config.toml
n_head = 2
d_mlp = 256
activation = "relu"
beta1 = 0.9
lr_head = 0.0128
warmup_steps = 220
schedule = "wsd"
final_lr_fraction = 0.05
Each number is 128 + 24 x the weight over its row's rms, rounded and kept within 0 to 255. Layers, rows and columns count from 0. Numbers have three digits each. The size before them is the row's rms in percent of the matrix's.

# layer 4 attention key, 64x64, rms 0.236, rows 21-38, columns 0-63
100:187112102147132157088109130118167127124113162141162182126103122089083145185140135136128124129137163121106107143096119127107108129127142150107154105090131170128103132122128120125087141164126121
094:121087136133140172161115112117127141123085140133169089140142118173076132109143148106117151126115133143143113121176148122110122106125186173122108149102118154154124114126116094119161128144119179
087:121137138100147145117137067146114125163132103121127108155100156182119116154112143134159100153121189117095145118108105099143123131090106102143127110145106097145178162126103147108141121144112159
097:154151141128113114115150116118127084107129127121145153111140145098134122101156109160114160102102170137143139129075142142117092136126089162114112164104138141101117155098184142117180094093140149
097:161136147100130126112111086124126090131152107138124162159132146103113098093131091189096099143141161161150152126114140111099139148175093161111107135112116144098102128123166150111112099137137101
085:126090072149094135138103098112187115089159150119157103111148156132140134101133142117106119135130125129100135138157111154096132139131169133149116083127158121155110092105155139155081093134118113
095:114147152128132129134113110126125179117117180176135116171100105168104087142110132144154137122119114170087100136098125145144137142102162087138098178164127137106166115131132115118107142135116108
094:133121104139166141129092170160170160154098133158126163148083108168105117124156127150139155121132127111143097120144132082129120149136145120125124105092186142131100102118140125105146124085125084
089:112114136139128140148123125160101158114128161110176103144110114185084097123097161122134094126099155176116141115122136099113076131109118128146092156088132156141148104161089122134135105138123135
097:135163162095092104135176093057087100131107090149116144143128146083118146127116124138133177113149146157132108145122157129122143151115145147114111160142137126142107136137142119145121166137094097
111:168088107158150161113091104123120104128160114110143172133107116138101137147135143159117135134126111162074114127086139131135132131159076134144094173118116167116065128113107136115137137113129137
087:132121148140103150131108137097148143124146113123142131183100106095140146093142162139076179124163116097136117123127155135102141101134141154115123116155065165141194143104126123138115139122137142
080:072180179126133136140127164122108127111131155118133132115104136172126124152125120159070138126125058143106145117146146128122124104138109115157106154112117159126145109134066131139154139130157128
093:144162146146137175104102132147172084095149119099110130174147133164124110109168153116141151139114122125095115129116163116147172095150109096155091118124135094093120137156121103127144121140140165
089:131160118133171140143145117129117146122175173122110144118101113121097119130112165076139141131139163128123079136163133139145167169137136089129108144073180117126093128121116128122103125139096099
121:074122157186137102123176129107142184115145142124103153140106148133163095084168096140128116121112109130084123149110127113161144130133121107138135090096127157122085140156125128127143106135141125
102:133148132180134089128129136104142078121155147100069160095140116129160131122142167122143113157095124158108093130146127118141160121144127121144097157126165142091139114094140111144176122143092142
121:129121121104093164142138130119118145131097116153134098169138161137125176149091126098108150113123124111154168090116129102094073147115163148127155114116107096154176120176117135162121126109149138
# layer 4 attention query, 64x64, rms 0.239, rows 22-39, columns 0-63
098:132140148115148123145176106106136138157118095118140163168127104118129140148161118175169130114102109100135126135124088113127129142140142130147130074122199119147141107131100132099070091125118117
088:128105112114123099129135187165149148187154122104077078123127138121134155094108137108110147106163099160139112131152126103113129149143131131133149132126121200141142119139117125142143106119135177
096:137097125126124166104123133141077170145107102130154075109155113110164107149121123105144152152136123125148140127154192126155140139118117093119105127113105144095173140100094149167119134133133088
098:097145089117115131123115109153094111143107156116124080095159144114182104166119148105107144125082141116114169138161140120080100155123149122123147111149142174168112126124131115105143130153159142
093:124182113092150114111154129094110094155141148142125131178110146102135106120148053086140141131091111120130147126070131157125124113098138150096117105135122088150126120144149132161122133122126117
096:123120107119130138120100156160171092156110144100131161120089105126114133121103114147136093115131151087138137133140202113096137114139144154142163152080131126123124095119071119165138139142146151
086:160125142122147120107123098116123162134103143094111146183134136163130090163165120155116110089108118124114141162147157137143153092106128170198151144134107101108104115130144116130116117161099108
089:109143130152150111120151121162139133201121145113092161114142142108114104130122148162136149104120147091130105146152166103146089132156171135129138121083181154128137120111098109149113095102125154
095:105104134165126167122150115118127119091117086159148123138083094118166142151125102155091099150116090155127124125125146127101135141146113121092096097135122133156099119129082154111119156132188156
111:148157165137119142120121133172131117127118181121126096138152124196152135175107088109137092109129145081162123148131151128127088152106149144123096106138106149127132120137138111175119107097128105
087:163096101092154138127107123123155121172132136141100117096133143153116115096118164096108165121124116138104092163182128145134129161139108161117129094120172146122074141128124121178136110145101132
073:091130159152130124154115127131099145096145085123159188148087139065092115124158101164135109146108170117091133109109144112129088123153106123125154114139121117133144149149115117128154124148154100
103:110139109107162127090091134102144178175129111146135127140091126079098133128173102097118146143123168158160094127138103146135132138131111157129154095110119137142090136082120155135095127139128098
092:083121129157094136107165118124109128105132179141120101108110129071152129139165132143100130128143119159080138147092148105109130111122152135138132106136100099142105130151163112155192128112162147
103:134133096116123138143105114167122117111121128109120105105166162141144129177092152128145114198172119144137115116151107138149119106113082113110122139150085154074151121136122157098131138132145086
101:149126100158134122123132135119103108125105072102103145115116112123139128143120136092166155124141090150122114118153162157115180121125133134103116164143147145152110076090087149137097169130132077
133:114112146152086113117129158087163085133165105124151175139085115096102106120144162162096145095130132095113126135135161092135114124176141137151145086122130086153118137134149110127143124118115150
151:083119154121161112174146156152165130124103150117120040138164132196147133122105146141110095120146160134124120132124134140132091126104132114149151098122134119128159122144150117103154125139127146
# layer 4 attention value, 64x64, rms 0.171, rows 0-31, columns 0-63
096:107116120160082160160135107142168105120146097101138111111152117136159130172131096108133102137107179119092124162113121110189127135090148101117111133099126107078131155133126146117138149099119133
102:100139190184115108168142128129138137151136124109150138140138104150109128160147088149155090110164100169108132154114098122124121132117137105097124132106152136114163131138158143133080117080101110
122:139140109138144124073115143141076119134103084130144116103127122172133106127105148120126110116109155129142121123146178136118108124178102132129130102150144121180090181146082115144121149164159122
118:131158141116085102173117133105148119129118150104189136142114124121127145144168091164158122137119147117137125125138118104158088108128139153149101144089152085099128103123175150150140119073111126
110:095102101170105154168113122134116097128155099116127116101176129158154120125144102128116094121111145132101131158131152152145143129172105092087117138160111160081119160131085126161143119136125099
110:100131149136108143120091153172131122153097142125102133092159167168139108095151125150073149123131142147126111126111164143086112151122174143102124109125170106175099123123124113120126110121088152
138:108130132067149134161099125133135135168134052137125122127127144134127117142135109081146126130111156119135150137099144117140147111160117147148092154121135092171184148110123118103073127120119105
114:102157138161137082149077132102149108132116118121127131180099103147108109147130141124145142148126128113088127156136163115130088092155079125109067133141096147137104140158097149126131135116124160
103:119077084127129146132137145123121108116138182136140129105129154150124120136136170099099122132139147118142140112124124141116142097112171130138123076129083120053097128093143125126184133153155123
111:097159144159105115163136129123121141093114144157144121154130105174136132148108109162142086141124118173091115142136103122121089149112132139094125119090099152068163119120129144144175137091117108
123:148130179084134158097126097153127145155105141115161151134101129123132140115120136151200109104099150117150120121188091128095149141118118117111123113155132078137113127127151123158163129116103106
101:146151136132123140166084107118152140120074137131071099169079108126126125127076171158145175152104093139111127142159141119144113133157142120115131152142100113102124130126102146144146135137128167
126:130093109110140154092140102130154139095128112093094118122091123142131129116079184145155142154109180117119133131099154103156134157115151134113112144135109070083120119124099134112129129136121178
126:116124158151110129141117188139129135137121152165162148143082133138123133110139103173098137139150128137126132123105176146109106092112144140121084078162172124126090130115100128077139129150106107
106:141131103100107140176103116109134074141163099109083107120109128117142123157111132158135117152101119151126158157131146149171077099160084101116130168158153119104131131113146128147153118115100145
120:143095135139088138133134115144172144134137137091121154089176145124146114165134153095117150138116135110144121128085151134098169128085152111121149129127069097153138142123111118144063145146126111
119:115109088081177141119073106118153101172170161129088101124084158099144118105134153143086144094154146126109105127139126155167112129129147116120116130165124157128129131125135119132151123133155145
121:117145171128120129146124123114179172120123134129117131147133131143124116118111084135113131147141113154155118130066089110084141144098147156130142149112147109089143076102146135059137147110118151
114:106166122147130161155094128135106134120122140139171116180106109120113132163141128118114143153086074115163158117138139131107094126120109122126099171129103186130091128093110125112101133149161104
137:130108112188088116192115083151151150141123170134136149084141107097120133142110110136115137125152141137110123108113131114139152103128160135136182082104135090117113142121095147148165127116148133
120:114124140158101119163111153094191156069131158107143147162143151119113122156153088141108156144155129122115109137101132125151121119100152147141091106124085137107128100134147126102111126116092171
097:128137109107158134073144149121094130127104144128175137190100126108101144145104171104118149146136131124128131091153115117102138154103158131141072135088101163127096141122120115118119137130176148
106:105138186105087141154151122106101113128153097124145149117140129133146150126114098164132109117080150164119144144100159147161123145100127107137172161161165092103150119110123124104148136121110081
103:150129150108105164137108100154119091143090126134155078134086122110144113148159161113146142111091113113131101146179083136181130114171109105128114117161121097151126130131147123147139139091104128
118:124093105092170136127138086157136128111143136140108150126055130115122119083116152187124121108156120129117145142156098142154170145129119106116183121152119120127135109152105140126108131143096164
116:153131070158146103086165133117124125102132122174127126146112080138149153124129118139155128126177147155115104107158097148162086124136089087114133120134139169130123168108115126143149135152095130
101:096142181159080166135151103154121116143127117148113124098164137122145104149114108115078137102126101173147124150103150145147172125102120085126148102177148150148123129125105108109138153130110109
100:109135200143107170152102153140094114098094110149147093162100118123106130159128134124138106139097084109111145165143131095107094119134131128111099146082152150130142107174131133125106126102138132
111:106110149116111123099122130171079136117122148140162141133158130147151128102118164112122140131104145129143146114120119156072142147107192084101162136080095116147167140107113122145096141121112101
099:133108123134158103152079133118145103136130113117105111149176104127140136085144129099142165148078093097050123128129130130147114125172090150120128141120108161153150150160121132100110113131118140
126:131144136118085122141143150087102103127111149104139124145106123162129125136137126162124140123128147135138119152142162131120097096128047106132128082135090126146104119148164145188179145138099124
106:139109149162153148089135077116142092093161137109111110141127117132122125137121119144146139108122126116143127134140098126145099175101115079137167207139160132110098142131131144081125117151110160
# layer 4 attention output (transposed), 64x64, rms 0.165, rows 0-31, columns 0-63
112:132112127141161138165109077123116131157162125137142092124147097071174132144144129147096122178105162141114137152106094121170128139126120105121082139143137121071116163137106145130130133109149139
112:154094132144143114131119063172125148141135133168161111112166093138178110147135121139145116120116130149115122156124105097140124080130126113086106091102122150143116144155121114146107189113145110
133:111120105123117138095118149114094090100152140116158149154119177155129100129131113137112122047115166081138105112134171152147114142176136137111119153154109106152099109136144140146122124152141113
121:119138134141120124147124113140182142149124117144139110077144098146121143135165139120150112216141114138128139097122085095135156089139129123124086129134149139117175134130097140073114130107117113
128:138093113135159125139115096114086120153143126137126114141128131101200113140123124161091110128082174147114146200124145141144120118174109103118118106163138116088106137137132102155142135127126118
110:110152133106107167135088149173139138135145119118131141132181166119130117123116117165161128086129148135095138137136141130136087098108124119123145083146171117142081122101126090142175092121119091
136:130116104091109151122157099133151121145115132116118146110149110131152116142151124095120110043101153132155145091108097120130142129168104139137115158154139146194085137117144171130149114135119129
128:099139080174119101126139127131124112154132113120152089147133110152160111125101133141081146171134126166124131115113142100142144074153108087123116156162145103131113145124108154122159189096129133
094:100137148137138153133138139100125153096143128139116145142058130103109145088133144153114108123143147131143145152122144138097144135097120131163117106157124132065163171093153125149146057115124126
124:125127138136153125148103076162098146134130136149127126133145122126153134143106119165116108176117125160105139155117114121145124084139113125101108143123117175064156154147113085103114193119130099
121:120126179088111090151134138143138113088109122139144139109121130121121115141161139152151095058128121120090150126146096146164139114140148136079122136133122111141168080152116099129100133114173152
105:114142124167116102129130161130121125148108106109112087147152120108121119111096136152100134201127080188125172134105135124155130136139113117134130153146147131113108163120086114075134156123134159
125:098167114123156142131130133145145134126148100081118110178142090103137139135126147166116126140113089140124109128134098136168107198112111118141108166156127108083131140101115136087140124112138176
112:127172110125132139124121161161123129106153104123123102130120131127123128094164109177158119126130133143121105083116117105112143067137130145121174093113143138120126182113115124149190137134128070
122:128133120140138107138131116089127116180132113132145125112114101081169118122143126150138119190083113186135145200115132116136129107170105114132104152147167137104106134112126120115144144118092133
119:134117104127162156160153112130139140115163111105145122148157157096125120134122137119131178100098162140141157149104122114126143165073145121129113127118116094177090136106118130140107053139159120
120:077118124152105133104153150097157092171141140135112111101122142091120122129091112137153120121146126134138129147150144180118124126138105115172173085136141100099125106101150110154177118123129179
133:128153150104128149129114125168144163117127105136105124145168103123140191134110122126133149141132101185140137103120060116125118124093148151128092133095170173110135138109132095109123136092114104
115:135124122133135142125140176101103126117096115125078145131110120137114143100125180135133142206112112126155159095088112115097146107133103126104093125132124157165118154150104094169139129142150106
136:138117107192103167143122131125116152122157120126126121102140145102104156099111122123102078114164122131139148115113153104147170171101180097145125115096132118100151171112117138078112115144137124
123:133166109141146132151117121144182151133151098123106087139146110136130143107093111113133158205133121142113132108104068128106143088084137116153121102133144131133136153089100163130136116108123138
105:088158161141120128107121175124122124108131146092095167137104141167091127129121141109129135136160121080144102077134140130070153166096105144122128144127095112147138133140128111141123097139177155
109:157122131089144114168133096153111134130125130156124106115142118088165119126164123152160095156062146126133115190132076125161139139162132134128129137109139155093117108157134105103140133119132089
105:110123132120098079149128145089144101149118149171143096110152121084129097133155159118110134164135122140100180140117115166157153094158111151100134120151141103131092124129068146108119136124130153
109:116116118130144117109138117144125118132104132155117103143115112139103142097138125151169118086125060135121139165138127175152104167109135103147180112102128103109111120133128166146128193124104173
134:128127116167145125114090121096086100103132150119129158100084143125158095116125092140140139143167127134131092140145141140136115133148121161129191142117082122122153111111123140136113192179137144
113:154124128111124102154112121133091117113154149166138103133162147078152122136135126141118126114084164123132138180105101156141137133129164126122167095103157136132055134120114106169142134118127084
113:123130121116127117143131130133133149149108129145141083151171084131105133142144158115100121180098108134101146114111148125134135089141102109071113141139144151121108175198091139145131164102145108
106:114099154095140173134123107161103160075115158122104153123144160113119085118134135154140144107109156137146152178116154129111119156085104146095146137122118087144126117164122114137133094151148088
102:162132102159126140130157140120125117181101121115111087130127149126172106129084122125070175148159129140100140109140174109131120104145092109133113148151118100119104119152126175096149136141103157
131:106141114149126068156116125136114119118148110149149102118096138133104127136148118126133133212113125158091144170142108129154150067161151107133141154148135110131128115123131167132114125089106094
104:158111125141117138140116151089122120115090129139158112138138103127166112121123124155158153170139104119151095182151083138178091158108124107125118139116107116096122101154136109168123161103164162